Weights of a small transformer language model.
Training: 365M tokens, 11747 steps.
Each number is 128 + 24 x the weight over the matrix's rms, rounded and kept within 0 to 255. Layers, rows and columns count from 0. Numbers have three digits each.

# layer 3 attention query, 384x384, rms 0.0541, rows 300-372, columns 192-383
138118177129120114141088119161124146128134140130132162136140135127116123129128170140135137126121098137125094131124140163158156134112157127087174124137129150112135097148139135140135118126096135129085122127149086136093140124126118130124141138182170163140069129121122119089087119108143130128107115110118103098126157163145113134169167144137172123100130173134155158136155113156169125103134124118158134128112091133132147116072134123122123138170109110118147095123133146115141171140145105103130099112138132132175131124148137110134182115145139152145107136117135187159146136112145129117
157115126136141122114122111179133112144113107146150143149107127121102106115142156112143142100110119171107143115143159138117153111142099118105127136080109110101119099091099145129124133120116127101137148121141159127123124140130109113118124126143127111123185101129099155093166128131116154128127091118085150133117093106113158114109123144128113115160104119106123112082086128099141124104147161107123147127123097111128138119143122116116132149149126128113113166083144180101121103099082102096136150131121127111134169154121089105127090154079134118134130122133139118135140153165156120137
083130108117143113112141136148128127137113132113120088115131125110133105147132134095164142158131157126158138160132126131107123127109114136129105129141108118103156157129135108128110088121115100103121136129109108121144151153163143050136117136089136116105145171135143130128122144146128115129138155128113121111101142074105115119151157138147112089132145113073110133119104153109111129124082127108126119116131149134160092160137147105159128118147176104134118192169107105127143134112106140133098187090111134178078140110110128130105107129137080123116109130126118125104117148146159117181
124123104127107127123117126067146095107113102117112147147159127138135101116107147134116135090116149124110089130102084147172159138125143182129126106141123117112107143169083167153136103118125101099133153092130117133152143118160162142149105134126110144168126114125152132158095124105138121158146139129088196140137093138134122086101154159084179088092164121145157155136111123083141152145157120117126124097125108142144120076097166154138115130117128152142128119110161140138082150093127133158157137110095113130138137138134124081128131121128117112111111126150167157147093124103104127121
114166108117119128138149166124103105097160134129128110163090109127136177112138138129140138103146095135094126134140163123137159133129141104111112104154107108132121130108153158144146155128096118077118136170141109155152149138145128109165122117159146113089109110150132106139124143131116106173134162131099163084101088096165159116079142148137109126124134151165100119142082084124089128156082096123143111144164098161121141146149117119138134178113108112144132128109122158092127139157153113144110093132128092101123122133147125115106149104064175113105121158162163116114146134122159133153
138153097151143090139095136128110132136134137097095149147129140112139157108083125123162088096130130086135129139151134120127135093131088138135108099160109083133117148119132116097128134167139136130179103116114115116100145118144158101137167141165133088093113134101142108139153119134139139131099106148106133143104119132130119114146142118130123121127146133141129126163102151105115137127126108158171108144125113142096101120120131174139126113142127144090102146100152134137132115136139141113179144141117100148113084120151120147114171137139153133134147123139121120136134139116138111156
146098196151130125159111153129140094121108124091141135133105138104166129121085101130098118111119140157128162142111106132142110132139138127123111161106127116140157126159133120145140139177149099145136133163145160101134102093148118123092122139090149112153134093110114107124122121154101136095120105152145143139122115122138117153132128177152112103120115117146131131140123114120112124112111092128148121138091114141128093135108139110097173125121128124125135145095090106125098119145124121107108098150095119126154126132120087131135107124141141118153120104135145116113095106147101132121
098095163141144149132135136084162131136155162116173125102135127099155190141151120105158121129143122114124129121120118155116162127100140167139143135132152125151117104120156106150153106134127120109122121120159117130130163138149143148132120120123167083135129120136117151106117137143132141116162150137087124122111070126134108139110122143107117142131103157082145156138150143112141123109139112094099104111142177150114141144100131128112132142113105149157111119155138108171106164130136160062095108170083166101110142158103165125151124162127156091133088161121116133133126136161114130137
099148142124124118125102153126104149119132130109051133128101128123133091160098071145184111130131112168115164153087093127119119144130115145153150128149100116110124138103143127105116111108142144092140129119093106165141128147081097138113137146137144104084084130158107160138101148165088143115139145136145149093089131149150149111132113163122112118156121158125086135087127117117141116132138095101099090136076089120119196121142110127099141156146110103174149063183140091127146144165150142100155123129118142105158101119158104135172129127119143115079130117118103122155160133140119095117
134128060155100098131120135114110109105127133131111125110109125129145132108093161110146140139109150130121097137080116162126158124123142104158116136173086128100106154135111117124136135086129117123116140154105137120130108119119117139145109123116144145101153118094114173137134071126127135140130114119152147111115141111119116112139159138097158133119167100110127134132149147137154135094138119100157113143117044107158122167064112112130140118135134122131124160114118180109135154109152103102130122088136105194149129121107155142107092105163097163092095134125123131188104084104150066149
095144087124115118109187095127057158132140097117095113140111116111117161127145155116122156160120144097080116098145126152088090116149102110134121136135156129104109121127159160144104129144101123132144161127121149102120142107152102126190126180128148135120084089122080166148148105105128166132151104156117157115150148088131117121107164157098116124123104135120151111101124151111135139119103078123140140101128097167135117110128129118146156158110117135069148107123148143098143136137099144090137139121129100119118076160122132143108093139127086111118160146151136063134085131123156113083
138118153128164114109125156102118132100097143113111126088129165099106121147116143127095126145113152084130107133176115132143104151132123145131149107152108143150115074117122191074136142123145144135116148118111113134129131115137124102067141148113165136091148131138102131120146164109133130137119137120134117126126116128124123079125128135095087098117126116118125145093157145112136170152167136142154135138152114129153115113130141103094091138070182137112153094130106132146132097163133139133153140127106150160123152130157112136137145170121155132102123133102151111105162158141105120148
129146118137129128106092104123109133095134131149127140144143116147131152135104098091109106095116144163148093125134169151115134112129122176110102117140103119113155116149150164140120110114161122117156105118094168159141112148148116142134100151135095119101093145133126125115128145122127102154110168131114117149163141081125151104132093131117137143100140119108140165151098116126143145126116090124126161157101096140110108113130128117145115116132172133118117136101125114098120110160171115112121121104157125090134089118112125113128137121085100100123133142123130135079145113137139142146
083136128129145137118109086103120141115138119131112135125157100150140115160114128166106139116141125108117103127129150086132132102149140112104128103113131131104122141149130138156137126118107134110169167091130166164098101134127125148135121164119102162102153113127147114106129133065135122159154103119095125121151087127132109092153123121157105140124149144100131114111167110136113101141133178116152087129154109114111065121111111140107075081084128149134129185102129137104141091150132095125158111105097141078125131112110092100132193152063142113122121115129135095106109126143131140119
124116112132148123143128116133114131140142132130130144118129146112132109142163099142163158098137123110146128141152102113114150132131156132096128117134143096121132130110137156155129142113135101133139154110097134172129147156110117121117106137126133100114120122145075117149100133099104120135114145106132084153124156116116125116106131128114121123149130141151121125123132116144092137095120149161106129132151132128097103143134102153090122090165121150138104146134099146144122151149121133152148132149145117140133135124133057148135098110119154164156119121135121142133217136135157157116
130115135154151105131125103164152131122105139083122135149145109112117150112118144104071105123131086185117128112134131074145099097129122135112190141160081108113117127137096112112132113137159122104110133115095145153124095120092157117070104134131121147079142144107142138118185105105103150076114135089130134133123136158148142113135124127168110152117143098133151125133130151143143144157146109146159161122154097171100148100112106163122128106129109108162128089145110133147115110114130119092117106143145126146108113129157150153114127147105097109122116141124143152117100140120142061161
152141121152152142133125104137121121119135099185113120091152152119147129151161126150146130129135146137154159114138130105107107148132144131190149149116119123132133129152126111148105143104112138114106148179115133132161168082117107171132123137114115161176137132117147117112130130107090118097133107116146070094143176138139132124141111113151121145148130112100144148130136136139127144156161116130150138123127168143126129169128123104129123140119170140132140137107121109139108121128150105143134124142107134161090127106139068114128102107114138179123144106136117146135162143104134136151
132130160169114073144098146155122110132102159123147127152118139151072126155117157110095116176136160141115165138132119138091160138102110132123116136118120141163142107138140090123148141132158126110146130110117138123121147149153111140105081129115129104127148120114127135087151103130114114136116104113152113134113129126124141160118137144127118155133107101067127107181146146145139125124152157095127135145111115113126112128102134135123112169109161111113123119173152103134148119137124147143120121118165124155115113124134111132128099100180106124163122146134146124120103113140098121122
124116118127144135119149145094111149106150128123142125107123109139060146162149133147095132123125102121148116154107111137131133139110082130134146142170117122119141124132124113140090132147142096161117084101139088125130158125110123165120126142142168100090105124151124134092079164152136132144136114098103114145126125122081085145094148125110145127143079156131098146116130104164098144091128152149147105145123124132125144124128127132062102094127102128134189104165137116151145122112127114144106165145103107134150152097174145169123097089134102170130116100167113104124129168170149136131
130155099135130110158119146155116110128148169109079143165124131141121098108093158156129130119132132143119127152138162113117140122127107167093103096120132088155165129125101165146144121090115143107130164104119134109137136114141149178108145128130111133109164150101090137113151146104133164086118124140108155159124155116123125134142098106132093127125140099128122161122130141102121139121146169138127108135147119109137148118155123097146122096116129128139102117139170102133117122124141126114121173143129132066149082123111130093104094118091173157137099113129145144118114111115126146140
120114121127145120111122107153138119150141133134132109122121146136140117130119125120106153132116118136167115103142112134137137132123116112123123116116107119110113120131149149134117123110128109132104122130114135128128118135127142142114124108138114140121122125136111144132121141107106137157119119141126120120115141147137111118137132106128134127162129113119114134152146154149131139111125128108142113126135137134141131134110135138116115133096141131127125125148134130101115121132135143145149151142120136153110104103129121146109110102149125138110153133126131144100141119124137111094
129136121112136107115096143130118100143115113125132136119125152132127147120114118162135138161118137128126162136119125124118118135129107127125149149116116119143135136146138144121135126145121118119132123135143132136129148121110126120101113130148128113111115115126121138129122106128119139122120123115144139150132146108130117153113104112103116151120108124126134128129140144133104140136129098108112130147112122102122144118132095129113155139121120104123116120127118131124132142118125127133131109117130110137119148133103112135127126115134139137147130125133133149106116127155139121137
106108129135121124140138103108128149099107134130153118165127134141146123139137146102143114116086113117135118142122132137148131130143161112103094107119133143121114114126128092148136135097109144131119115133141128128126135125124153143150137090118124131139106127132126151140110142126145133128125131166139123104124121134130103126127119125138149124092153139139117140100126099116123126110145142119128114125140115159128139100155140108136148110114115139110139124126124135118124152133111153144161127142119149120137097123134130124133106142126131119132129108137125134116131134110110117101
127133127092122123133121112112144134098136134165151102140154129145135127153127132118135117138100128125145110135122127122148145125132138145112108085142136122136117142109137127134154118076116151141124145105149131123134127132158115144125126125122114136146119152142143150138137161105128113110102117142127133101122153104121120099128128135137106120108135146134132142108120147117121138139145114101129109117140128148132119103154149121126138116139139146124125122125147132143095129140110145132139112145114146126096137114114103124122129110113115117115133119127121128124136141154130136111
144152125181110147114133123149130117142135142118106155118106159122107148109134104161114136148165143133102173144121152114107111132127141146144176155094151118128151137131126111071104148169181137131123128134127136126112128136068111109093131128144167116119153125129118118089138086178126093136130131073116124137110125154128139167101121147141126172147115119134150121121144142151138111127133131134142146175093154093101133147061067148078173161126153070128147121076142096136162128136129094094076128106180106143157148134136135183169153137138171129116137151130153136129114104152149119153
134126120133131128130115134132130144143099144098129102135130135134136120128115121115120140109087132122122111129144121117150122136150158123126121118121141149143109142100122154132128143128110134129097132142118118117113124125137125109136123155126126121137112115131132136124128151128106115130119116121121115122123120149137130107114114108131132129114132129119159154097135101131134138120112132132133119120130131124139137131140150136123116165122122125127110145115099137105129118091143152125126128132124119115126137129137121111115118121134144114126134103147132118121114131111117123112
141129127135112125127126123115096140134106115131120155127129119132101130117134120153129125154140148123110136106092116130103140126127121149151147140103140132111139138121142099117144141164131141087134111136131120117132148138157103133130138153115124115119119136107122123123158120134130144146142116115144143133105145131138146139125106087125125139172118149159150099129119113150110136112143108143126114159134141135114124120132132104128114133168137108146130111110108139125155114137131108101113128111117119125139160134133153124154142124096164109108135122132144123146101121131114141136
139129117101144134139137140161124113146115101143121142090098141122131117134115081108116182109157123128102159129138107090110133126087136135125132159094111117121159144156122139137107123148132098106105150142125178117111095142105135124127149136112119144139126117088091162127125124156115112124127097093136139144121140142153149147150114127181115145162124115111124115139127124140136135138124130113141101145108123098113111173098124142105153141104116105129130121128122135125108130140130116103091141138138121119129138132167119109146141128126141128121148119104113143106119133124141120117
120117132105135112122149119160140122179114108141132133109129136129105120111122082166111148089126093099127147118113124109110125131153152118129133116090144099094117154159130152155094125112142131104125144123106156117148138153115111137144125126142117123151134127113123176143139098136113136141100146095100124106093146121112121137131137119169156144168142123144111117146148110153119114114109137101122111154143097105122134152097108121118118112091139143148093123126105138150111146123133153122098140135101128152138146122126148125118144127145134148128139144125125140123148130137171138118
117111101145128157147135127135146133105115106121126128132156128145124139129114141126126144129090133117162135147138145144179136128159152091144133088140114144124128116114124116154126119098125099136124145122127098114136122110119127134137120129136167152138129096107126111127127109101123119144118101154096110102136109166125128107099127169105151144115149141110129156117146124134140130122170149135109128121121116139147125131161144136136143152114108136120131138135149132091084099134136135147137126126122144139119119109127096146087124124140121148151138107142156141129148148122135122093
105095112134120125141157094126129117104135149137106129172107134117092138128137110109130110170158104136127131120141124088097146124129113120121140113158109126107130149100110095123114108114122106118123137128140115142135130128109143129123123103133143133123144154141141138129137118161143120123101134125138149119144096130107113150087100127102155129107136126122154117156137128153110128117140102153153156123120116122134119134125127152098123121163147128084140143115121122102149152160106109143102135128127140125140100127132132114127112115112167126149146102132120114123124130145088139130
153135089121158138116110139177139142118143132177109131140138126110093146145124117115104156164134125140151137152124118142137146131121127117151160145100110154106113122158129125100102113135140100126100140119108129108162150117130106098138147129119149118094139121126120138138116088153126138139114105107127102125108134098124147162103122116131100116115131103101123126114136148159135136165117125138118130158131123116146150168102109153102157125125154113111130136161159119106141161149142126126152110172115143163132130115112105149130163141139124114137146124135122134137128109118140121133
109139112111140100133140114107110146133148168123101118124135122107123128106112139125087154144140114138148132143123143138140134111123107165148117132139138129133140126101097146130110108165146118121136132115151136115131123143128143114142132145126142121116128163138130124095143130109106128111150151119152128117116140122126121113114118103112111153168098132141114112101125148138126142124099143161131149139154141157137135100106136144139129103088124115157109136158158152088143101125132113109124136129139100148132108112137125140128164136115135109120138121123127118128124142127156140147
136129122140118119141154118126118099155146135119111138105133138142150084150106130140103115131146128152122125121131139145104143130096133167141138141091128108138148152149118146114158112123149120093148107105140159101112142129114122139115151126133147132135117131128165126121125136128137100125121147102109140133096162141101155146136099096123134136180108159145130120155148125133152119111101106086141127161124167099125130149123120117086115098146145104159121116137138119110139149150136130115112130124106151158144143110154130114103127116120129137132160159129131176112145150130132120119
137177116127117135138116107101138114152127124139122098122141137104116154140129072103119119137122127119138107143146111143142131125139131097148132144123107121126128130131149146111110121127149148147147111128128109123108099117130102094115130147127103111109134128138120134118134127122119120129148130120161111117139153108112123128112125148119123129153106127124143145147146160110127133169095097141110135132138132132122150145106151140127154127118113135160140130164106107109154121116133131129119126111163103149095163080153155132102125125135102123151119149162123116137114129168125160136
113106110095118090113122130123139132140145140108106124107161125138111105146140129112099125148124118127130116137094123145137121139133140130110109129134128189142123138145173145120132145150138115124152133145100124144120112134134135149155136126138093147136121154095121125122165125122130124128129185155140132120114094128132127130136141111151173095138175132106125139111141128137150137099143155140128136132132129126165142121140164116132136143146112136108111119145109159141099100146133125117116114142111125124129134125131127120110156134135112091091119124118127124138151137139144110109
104127072127147122140085133115170148110122124145133114132122125104141133147103119144159131139095126122145152104141127113145117133117136078113097146174128135153112117073114128115138118119117134120131135110151117144144156120107117114100154131139132148108144120156155119160120116084123142141118127162125102138128154130120133119125113127114127078107118136118120120111096133112130139099103127152097120099108121153146107117159161147131128111159115131085110102143128141108122118141117123146146101123120172111094083150106109136121096148128100129127129119132113129131146113096133149128
147122137146153129098139131136135119126111137154118126120105124101130101132127133118137112139154136112118112120115120120092089119122137160143130126126123089129121156139136117128138115128115144094131088110130120127132164127134116122157126115119123104128114142118141126124110137169144109131134112117126104143135124152109111148119115124138136129124106128171113147119125096127136119131138114116119102171124175139113119140148121127114123134124144147151100123158106107128158105159138138105122128131118111099135135143143136105128123126127136142142131127129119143125120098131151126142
116128134132088121104124098112121146123132131140137122132155119135118138155136171118154109116112102119131119098116136106155096138118115115112120122118154111123117129121099125142123102142107129122114106130151131139147106102132126167147111127111144101150117125104132133104109142129122119125109152139130136128149130133121116123124118124119122124137150145163128143125142100141116146115144128138110112135111112148121117112170157118133110089145119159145125129129144125133149148141088125140160102116111149077122099129104124126099093130130128132134130105131160142127114105121129142140
137143111107117126157129137107141140119108133112137137120136106142131126102126138150112184102135143112092105146119146128133142129139120145094107111147109131119116142126121168133090147139107124147126115146125104149147118151155126088147143130167098139159144173122113131132121128116143098138156121117125131147108136132136146125144147140130108128154118107117123142134156151094141140163135134152085141105118084128147120135121155132126131131152117113142127124151116149107131137121169108129128091088154102114155110111150157119163172119117119145104143131123117104126104165132140123117
136128135136099144121118128110101141082125128114142139155129117131117157143128125140128105118125130140115154160124134137164066141133144137138096087147136136120115118104125118155141109142107130127108140129146118121101104124151136116141119138168159145145098099118120139140135159094143166139131148136100151120178124108126106097133135157112079124132136150105112155135076122110126137129126123159131129122151130145130136120160159146171133130148088139097143127160125152134090095140119124134143124127116121101150147148125141128112119136148121148105102132137135083120098102137130114120
137114121112119131127155132126119078121120123130171128128119166139136129124099146106136130094145147122108109143089097141158118126106109134116108139115134153117121116139139175166143130106128139104130106114115155109140113129123122147128127109126105121133108107094118137143151126139132160138121137147139116151149127086156135139121144107136109132149144124138145114110118134124111140102132158135114114137131115156147146140155140138131116137119111125123118111106121153140117140125155123112121108113085130134147114150142128135157167128135125112104105108102147111130117099146137137124
138126104159117114124113139127111125141111118097151118126152115127134149116152095137110178114132131125132114109131119175116154125145133141138155124115143117126123116129111166117094147117143125122103124098095117110120101131145134113118129150124105132145155120112122127127132162130098132130130110127117157100094122121136121118130172109162112138166126140092138119135159110113165133115128110145120123153142113111143122146118126140130114127079113120155115146129117086102151093121156099131141099139142093150140142101160141129113140129165121113115127111140130100137137132094145149136
143147150131138140111126128130115164114114142126107151106146134124148123129129114125114186128109147139124158146135145125153166123130131119139134102081138101103111119134110140120154133130120122126107165144122114154108083133151118112132123134147095128126150118137131141118143135124105124162141131127127118145128128131105126136134100130112139162126116146108113125124162142156127084137108135129099155144123156122114154147112120107146120106114097123134135131136106102128126121163130111097131155132139111119123136094120139132142119128150149121089122137120122109121106153120116108112
123133120115131117115142150151191129136162109104105118118132161115115128166111104138139171130142123115132141118101138125090108130130126135149139156163122083120161119147158124105116125123114146110141097126143147145110104149123109132088120095124160136123133113147129150135099120142125137135101102127113141139099148134126141140153104130106126125133135114119150142117137154139142116130145104112116126119089162119111148131098133133109128133143140119130090129104128104118148129171108150135153155148136128148087135156108052123102109148091139142159140108113131159141132161089151138118
136084099081123131148123169099139121079158116109131139120112122135116161108119111145103124154128118127141141111137135100138112128109141118126111121110131150144110102149112134119129129130122112122137115133127124127144152146122136168133126151147152132150152114155121106139146084120129128127163115124117105110156138140087146131139175159153112116094120084078118138152144141098110127136136146157099129132157096133122115133152155123145123111135126125112142168130158147129121105109124137105126092129129143110154119111103118136118144127146097127109139114138117106136156120145117123141
148118142113124110139118106106070131135129107079130161167166105122132147128118130104124128096117145136106099117113130122145136120139146126124097129128131133137135095157120144118131132147130151139123138132156147123098121109127114116116110110108143137161144115142117119171130152124117162117149160116114121113106121114149126109126134168083153116104120113170131124158139086109134139142169126151146119144115106159120119091142127109124158142123098140089172115128106139115127099105086105147136123154118103130152107132125145116085093133109129167128106115145130093166100097121094115131
140157144118144103136147155136132155121159105114165153127121132144135105125133126133137163125101115131137137115111125145141150116155129098145112132087143095124125142129100102128113132085146129123105149138112129131115166134161122106110108109130123140149137126157123145125122145144120147153131133126135124129127138145152132109109132134083114103143106128133128125119104148113135154129134142122105110122168162130145133140098129119135073148137143123131123124123156118133151123107137138110112128162126126123131141118147123131121131140167131150102135143143124143152129124154110102132
142145099156163153140090102125117137145129141163114130089104120138104118101092095127121138141151128141135103117115123109089138135131107120141148145105131124123149103135124147148114152117120110142155135128134128134097114129131132080112133106140136120146144161115114109122113106139127131150122127099110116146120158109121125145148106137104101129142128103111117146154124111137132123139108120116111126158129128130125166128081132118109123154138129093144121089142123131116127160141107115136166154122156137137149119117142122145152136099139115122130158141103131174121127123128162123132
135125140137125147111134139145123108138099136083117157133108116140118153091107135118091125123131124086141107122131155102120103134145117127124147112146115135123122115110088130129115090128134101129083116092113098127138106145115133095088134077125149108131102133168155135119122130130145118118123132149142117152099119157135119141099140096132084107122102158163111097147130115083123122119124139113117157116145127115146122155153134146115156112137103132109137145124130130143166104135113122115134137109110127105144102113115113162139130088151132144141110109113099133120148162118123142112
094136101129128163115151137123111105121117126116115128116150157145134129109112129123090131148136111146146129128127117131093120145125125111117116132130139143134113164149121124115135116141164137124117152130117150134117113123141137122112130142132115108118132146101104132120101099131146124105137112129129123130100122132104132128131118110144135134144110110135127131127131145145169091119108137109122139143120116121133138148113136133141127129109110113165127121160120141145133165148148123120098152136126142142130138124113149090120133132124131158137099111112117154121111122123155111101
133139143116157131137114116124129126132135153154128136127148097148121134120152137103126095130116134124161146129146124135140128070136113122124121139166100166119142117155138128114141128143145162135137112121100156146145131106157154114137144145130113148133142132139096131116121079111129143088156118127139106122138112139125125132115116146152101142125113104090151154131120146180118129098133132123093151118136140129156115131153118118103126093117145106141134133167130122120127159117128160142130139111137124130168141094135141134168099127149130134141142137130117139122134128120156113123
162144123095150160087130109148125129182115100149145135098084158110132109125161094147121138096112138123138134128112142099103087110113164149134107143134128092108099142116118128123135153147153152117131122130150131152128123145154141149107122095111112112161160104136123122157131169119129137133168159128106139128137131135120142146151117118100080132132105138148131120128135170121079126130128162088116110154166142099135148163100134133104134086155124144115095118111120139096130130116134121151112149113105105119140138117140115136112114147112109139145116146144139113090137146157148120102
125144083117127113114112126144131101143138125145098121123137137112124127110119149132159130153127120115130141113157158103121133146169165138140136119119149141123152138147122127135124110126114130092170150179157063125128143141145117131142140147138120066146114117140114131149115142128123134105106180153137117117133123135121105119123120098087130127126148140135135123121106121095118128155119118139116140099142137066135140148135140128103111112144149121140134141128122141132148124092142140126129148121097113122150146131130140126131102125090162105137152138108155138164165149103131118133
105157154155130139132145145099103150129107114172174136133158105127131112121151116087137099139112153138126121124120107105129070130146163154138129106107130106125137136128094110124129121130158165137162106120137138137171134142152102090136144159108115103119145148133100130102137116109152123120175132149133136117160160147136112162120134143129153130128143115131130159118149126135148115106145141120135143134123150112123097092142113149156140108152119110133123112168121130119152120124125112162096133147109140133127109130121137123145106098146132108150119123148121125146133125127087114133
143131086096107089137146116127136097101130144111107112124111156108113124123148117149128118089114121140126116115087167163148141136147163154141136119121121092115103140077138142165140121084122138112132136135126142137116125121141140115174121156141102122091105151112116131138098109175143085148140125133109118142095101069137133123129146128113120103119116121126125132129099124128120127171131171099134147126161128134143124127132136118130124113155119098148135086106155115149126088137137115117105175146126113113088137152112122110138123085092109146090146140139139143151120136084123121145
141138188142129081117093129109119138125162170161096123147115118145140126126121145114121098136125150137091109127082131139084156154105116146132139151131121139140136131143120125137149101120135140142146110115084132134128123100138139135117088139122119143092142168147158126122158162128107098112134163168131133144095135109126128123128136146119161139145143113121146123155107143122148116149154131104137144133134116119110100122116111135148145133136145150124089094120122131165143102120129187114141122133095128116130109135138151121138147137102123152135108122076139087095101145107118134128
120135148092130113131129169147133152098128120147120131138148142129128132139145129167111110112131145147087145127123153109142113151140107139129108126129124126113161117124128141132110098119113143106126114129125112113100115149098107124148136169084132121122104136102114131119135142153112115096135134159145103110115098124136105112121138144116124135127140123104132133131118115135135110105137145141124128143151133157124136154131124112121144139147144137157129147116152118114115147103111134111153168120098118119143109104156120147119135123117161100133108112112138110101135129133121129098
125126107120149118136131129107115127141162124142125142140114159095149145115107133137113121146132143172108123108111106139140095129125124149115108114153150145129111157129136111157127125138112097151108135131130099114114115169129091113142105114137111147139129113129093139163115117103133138098139125151126088132132095105100168137126140147131118118154142139142139106139124123121110143105122160121107133118138149131156127115119121084108142109112110136114135135158094118144130119165141120136136138155147136094113122166077103117128107125125154162135157119121120095120133139114117102121
157149131102152168115112131174146097144127150146139124122160106138101153109105099152120125150149143108112148149157135090120129136167112117158110126096129138113163130151152129105147152135168120127146129112138131113107120108101111147113165127128111119156130139131131077124145132127141100126097117148151107166129112125128157146117119133121128124152110108167144116122148158145157154118144102105158148118151116085104152152129096136101149171141131098102140107112142104135156137123131134111119158130159125151101156109140126174143135122147132122140153142120111150136131117133134144162
135134159143113095127142109129111075132152128096104135127083117123129102118129157135112123074159134098093119137149151112119139096162123123133157174086139120152142138150139149140139176108133138125151176133141157121116119102142145107111129141124116134133139112110128142118134133124106135114093117149118152138121146123126109128153147132143124126111110118178131132130142140103126126109123147120150112125131113092127112122140138152159122150128096124122128145112122102168100072140133127122080137135139121133136153136150176100128146109117121155095132117114121138102084147136109146129
139134099133110138156130137135138153132171139117117106126095130118138116147108129169151120143137115116119118124114110107110135119113151156165136143128111160141118107122147132091123129114152111098123106155160099121161117117126136135099121103103160108141083115137155111128121170112122094103084139153134110155140146144127131131143111133132116092130123152076160129135129132095133127122137077120131130129094156084143130120133112131086150136134118108116141103157129121151095134155130133119142151148120136131117152131138137137124115098135110112102149132120133178141147113127100150130
125124103123095136119120145117128121110162162149094148152171110099109137148168149126116105162154125131141129160150169130159116122124144109156123126154149178136137164136093101138137096117106117129112087113134108107115136117094157109149139138136108142110121131128122103102117098143139112118152141126129126131151130134118104117088119147111132147079137129106114135112126124140122130136120124130088159115135143107114126149132139108130159128134135151065147118167144126151130167126101113120152107140127135123121121146121125097120145139134117105140124121151149138107102177133120095182
122112150123148110146122122114124121102078112059143141129141081130133137142152140145125084122100083129123105131159140137142126136132130138105134098119120142152094131129094126113127113102130141115152141154123120119136089121140170141128117147123151126130135113125119149146099124093152115155183111143143140125136101146114104139134126165106129137115110141113120136145147136119152113122106128143118126118141107166113131110145156102156096126158087148122114119132134113129089064075118120115113114121143126140124127111144141119135144134167123139138122129147115091153161119123117126129
123131139125123151102102158103129113146136159124157117148152098117118120153134108115119116130128142124135114117163111107138131139122113095125143146139129102116133113120129105113126134132128134102114124105131118124127089110099100133128141132121131103168139142151135138123143113153147124092158149144131103142128163150127142134120124130144149122103122138156089152131134139115117125150144107139129153124109135113121156166139116147132148115131150117134101103126160128103143149129119126137142118119132129102101112121156103102142146082126130155157112144144109133113119128157117120133
098144142155127147131133104113113118146120157065140129124149119135135120126116132130118160113107116117138109131118134129180166138150110125121128097141136094089132145112123121119136167131134133129162135112125166124120129130154109131166163140129135097085113142119113142113099148149125155137112094094129148107106132085118122142101145098116090145107127158177095147089118097134134108099128142112148113166137126137153115098100121130118129132085127136153165154151117099131143129094141135137120113126146105147162122105152121109100162113148137156160087113166161127114117133105140097106
136116154147140154108156104120147147139107145163113140155118130112142101110129132136127075169125125118162125111171143111148129132122138148159084161148147113108147124146153129123117143103123128119118118122159141112118146112152149133120149102118101128123110171133155096111150153153149139109111134129147132106129145109142103124113157169099117118111123106118169102139071108140135120109142100151149147133136112095135097100111132093119124097142156104115106147109144153112131161161110158152125135092141152135129141152173101098125120136110165114136120134102124115128149125136141118148
122133114109102082138136100119123163125105136113137120129108093110146102135133110128138167111104157124136118133141126111141133101122167149134126130135121161126107120132086108130130113130147143135128148093123123149122106114180147101130113145134141121112136152137159114103113157112179120180170133124110140127124148117111155120130127132131123145104106150116126125132106137109146127137125142139122136138125124152147143121111156125138147115132127127143169139137133105122139114122113131093112117142182130129120137138124156109090107132123117121129123135141123141119103141129100132167
138131123139128104142139116139126126130127143086095087121137132084141130117150100155134146088127102132123169098131156151132121129133093131124133110128144119131165119149145170148100126120158107130140129133108083091152127156161132140158146171148099136125090135138126155138148129134144129179143146190107124113164120115113114132131167128128110111152122138130147130110112121146105130144145117141080132124160169127108142115169138125109117161112105135098142124119133136132110143140106134110130174124144102121130098128147148135132112162138136138122097131113159104113144120108152152144
137176122131125106125114107144124147134161132122109139133083120122128165127087125123103116139124122134132120120127100141154133132118113078154100124113116079151123129073126169135159136124141107092099114078114147117086104114112113090120110103111152113148079148135104094163107146112123142099100102140128102156156115163133171157148112102156133142105129109159148124170158123136121122119118126120131134164136143109129122126123136159125146120114121119092113124136105136116122142135134131110109131137140112158142128090121132125112120148097131177122134151117123119146125109159155123136
137119135140106142124127094138136109127130100108120139128101105151093101153114119117131127124139121143132129123149074111120121111126109111112135133127099115134127120127153134145150145131143091145141138152136137120127105108116111140139118136139119128143117133131133114126104115146133159137104149122118130124140141134136115136134151118119116131157116126136132123141112133140123158167122120160136117141133120130111109104127143112102112135095120085144131091139134149096111155098150114139095117099148126114097089138108109143138141108156122144113123117147162108140125155127114140112
122098127110110104134095146148119156172148142119130108116145112112131149126113121116097111129149128139101151118145122107120122148144127145173120140117133133153136124101151135112128113108168132155188108107151116154128126146099129152140133114115132097089114097123144121114147120112164114114099151102119108133110167108110126141117100113145134130142145137075124112117146145145112104127122114140137097129093178148124108139155121138118107126127156128108126126136122152109097142131122137125117130139113159107124142145106134140157115109123150125151131131124143130140119080192133120163
139128119132144144126106186120129118150153103142121146123165109148120162125138148143152135096122127135104132111145137111139144123123156107122134110167121126138149130135121146112139127120116125152115121136108116136141127132112116092138123159135132125112149112104103146160104105142123125129145159167138114150149128122104147147101154124146117133150126118127114118126124129140115130144133147092117124133142161139117168151101113157114132133107114104123138119103139147156126158163106152143113136145134159113106142145120121139119126148135147095142111123113133144133116135092086139093